Part of a small language model's weights.
Size: 8 layers, width 640, 10 heads of 64, MLP 2560 tanh GELU, 66.3M parameters.
Training: a variant of Muon for these matrices, 8010 steps.
Each number is 128 + 32 x the weight over its row's rms, rounded and kept within 0 to 255. Layers, rows and columns count from 0. The size above them is the row's rms in percent of the matrix's.

# layer 2 attention query, 640x640, rms 0.0224, rows 0-8, columns 480-559
size [ 96  93 109 105  95 108  95  94 100]
[[ 73 123 108 158 123 147  78 124 190 150 121 101 178 111 184 122 121 207 135 121 135 116 173 151 155 121 205 167 149  94 120  80 123 191 148 146 138  65 102 143 163 116  76 142 151  66 136 150 114 122 125 183 106 141 129  82 135 154 112 122 141 173 211 160  95 130  42 104 205 144 181 115 132 184  93 125 100 115  74 153]
 [107 120  84 189 132 190  85 120 110 116 132 173 122  93  96 147 127 138 124  84 196 130 114  86 167 171 118 108 102 191 132 148  91 136 123 179 145 182 109 165 144 115  94 100 161  93 158 151  78 171  83 183 154 160 164 115 100 154 113 125 126 168 139 132  86  70 118 184 135 124 154 123 119 111 108 147 152 123  74 102]
 [120  97 142 111 193 121 150  99 121 153 195 144 102 106 137 117  89  62 138 102 138  98 151 156 118 137 102 138 120 111 114  87 119 156 148 182 112 138 132 103 125 152 106 134  75 115  81 102  98  56 134 176 126 144 197 134  99 105 172 188 137  50 127 137 134 106  56  94 130 107 101 120 142 124  68 118 140 137 139 121]
 [163 186 116 152 124 181 136  98  78  34 161 118 175 151 187  97 144 126 113 158 141  96 121 102  62 122 106  84 111 193 190 126 137 140 108  75 140 135 143 108 131 123 190  94  94 107 111 141 181 124 159  37 150 119 140 152 146  92 100 143 158 130  79 137  97  97 207 163 161 148 133 156 163 138 126 132 136  96  74  21]
 [127 139 147 107  82 206  99 130 136 189 144 124 138 191  75  67 149  90 185 107 142 122 132 159 104 156 122 118 133 113 141 113 156 173 120 112 125 137 132 172 122 168 128  86 136 133 140 136 121  93  97 167  86 119  91 151 131 111  53 108 118 128 136 148 129 144  90 140 102 111 139 148 116  78 168  75 103 203 108 119]
 [156 114  96  89 133 112 149  94 162 119  78  93 114 172 125 144 166 129 149 124 116 138 144 125 149 122 148 141 146 154 113 155  82 169 221 129 100 129 170 115 142 174 134 122 131 168 151 105 145 126 159 140 190 129 150 105 103  90 110  91 143 124  96 170 130 137 130 130 131 157 122 112  96  90  73  98 197 208 183 179]
 [135  98 138 165 118 130  77 179 116 105 121 162 129 103 120 117  79  89 147 116  79  99 102 120  94 110 112 140 170 176 154  81 195 159 123 105 206 105 134 149 179 115 184  58 109 131 134 134 142 112 147 119 138 148  97 124 165  99 131 120 109 140 128  64 188 134 164  98 174  84 177 165 177 170 124  50 114 172  80 182]
 [107 126 106 170 107 100 117 111 127 163 129  29 144 102 166 174 122 115 147 140 167  88 152 127 148 164 127 139 122 139 108 131 134 182  77 147 135  73  82 123  47  99 125  91 141 127 107  94 149 121 105 141 113 171 103 175 177 154 135 179 104  88 199 112  93 152 153 164  75 149 118 178 100 131 158 116 139  95 120 110]
 [124  68  93 100 113 140 111 128 157 143 151 106 118 149 131 175 135 158 179 150 136 150 103 115 124 140 137  96 165  83 116 163 173  84  87 116  85  98 171 180 135  87 114 151 158 175 131 130 113 137 130 193 139 127 107 119 152 123  87 106 113 138  95  38 134 113 106 177 114 184 176 145 117 104 153 147 166  92 122  94]]
# layer 2 attention key, 640x640, rms 0.0224, rows 0-7, columns 480-559
size [ 94  92 100  98  91  99  91  93]
[[155 118 114 141 111 106  94 175 140 164 111 193 137 110  79 157 103 111 110 108  98 101 120 122  76  93 128  63 100 187  97 133 116 114  90 113 132 151 173 102 157  81 149 167  96 140 104 157  75 136 166  83 103 103 178 140 155 124 108 122 162  80 132  54 164 118 136  96  94 146 123 125  92  84 173 135 131 142 125  87]
 [145 115 149 140 119 100 155 165 146 178 165  87 109 119 125 157 140 173 171 157  79 133 113 156  97 130 156 112 104  91  78 133 210  77 151 127  95  75 149 125  95 166 206 119  93 153 108  99 128 201 166 128  65 177 101 161 114  90 148 134 183 101  87 152 147 168 117 110 132 155 146 153 148 164 107 150 130 147 135 162]
 [138 125  88 115 131 108  82 157 174 120 105 145 120 110  95 151 148 129  92 171 139 155 158 140 123  84 160 111 126 163 107 146 152  92 126 170 122 108 159 166 162 131 142 118 149 142 185 128 145 136 163  91 133 151 166  70 199 163 152 154 124 142 174 110 166 154  97 145  77 139 177 126 128 129 216 112 114 162 112 136]
 [118 116 171 115  82  82 125  88 149 137  90 164 169  93 182 135 143 117 114 119 111  64 108 127  99 154 132 168 111 103  56 149 115  78 128 116 121 139 132 133 127 128 179 160 154 138 127 128 127 153 183 136 135 107 151 151 155 145  75 138 132 109 158 122 137 131 130 118  91 100 109 148 120 101 154 138  79 182 155 102]
 [102 118  55 131 164 108  58 150 119 125  75 115 100 132 109 151 140 166 168 127  98 180 168 180 141  97  78 160 148 152 118  95 115 132  74 159 128 154 121  89 121  76 132 155 157 117 149 138 154 198 143 106 109 173 129 110 160 135 116 151 123 126 127  83 134 145 148 112 118 108 116  87 162 126 153 140 129  73 155 104]
 [153 156 152 152 162 160  57 111 175 133 113 140 136 126  54 115 111 141 114 139 106 143 123 106 130 175 178 137 162 154 148 117 144 109  89 181 150 166  94 106 101  42  54 134 154  92  83 143 159  94 108 128  86 172 150 138 106 155 130 124 115 124 140 147 116 125 167 110 139 138 164 122 156 225 138 134 148 117  81 118]
 [157 126 123 126 100 121 144 114 107 144 144  79 197 102 137 124 151 148 126 145 113 142 129 126 142  82 129 159 156  78 128 153 115  53  92 146 100 144 147 152 113 151 122 138 124 119 137 168 139 159 112  87 142 105 180 151  69 168  92 162 164 112 108  86  70 171  82 146 138 116 118 107  98 145 213 165  75 112 117  69]
 [154  67  60 170 120 102 158 149 135 146 121 185 145  93 135 104 112 111 135  76 118 140 176  82 174 129 155 110 105 192 106  36  97 101 174 126 116 144 115 106 124 161 118 118 147 159 130 142 147  93 207 180 141 108 147 108 131  52 105  62 156 130 142  78 104 157 124  93 151 129 105 109 129 120  80 148 144 142 124 175]]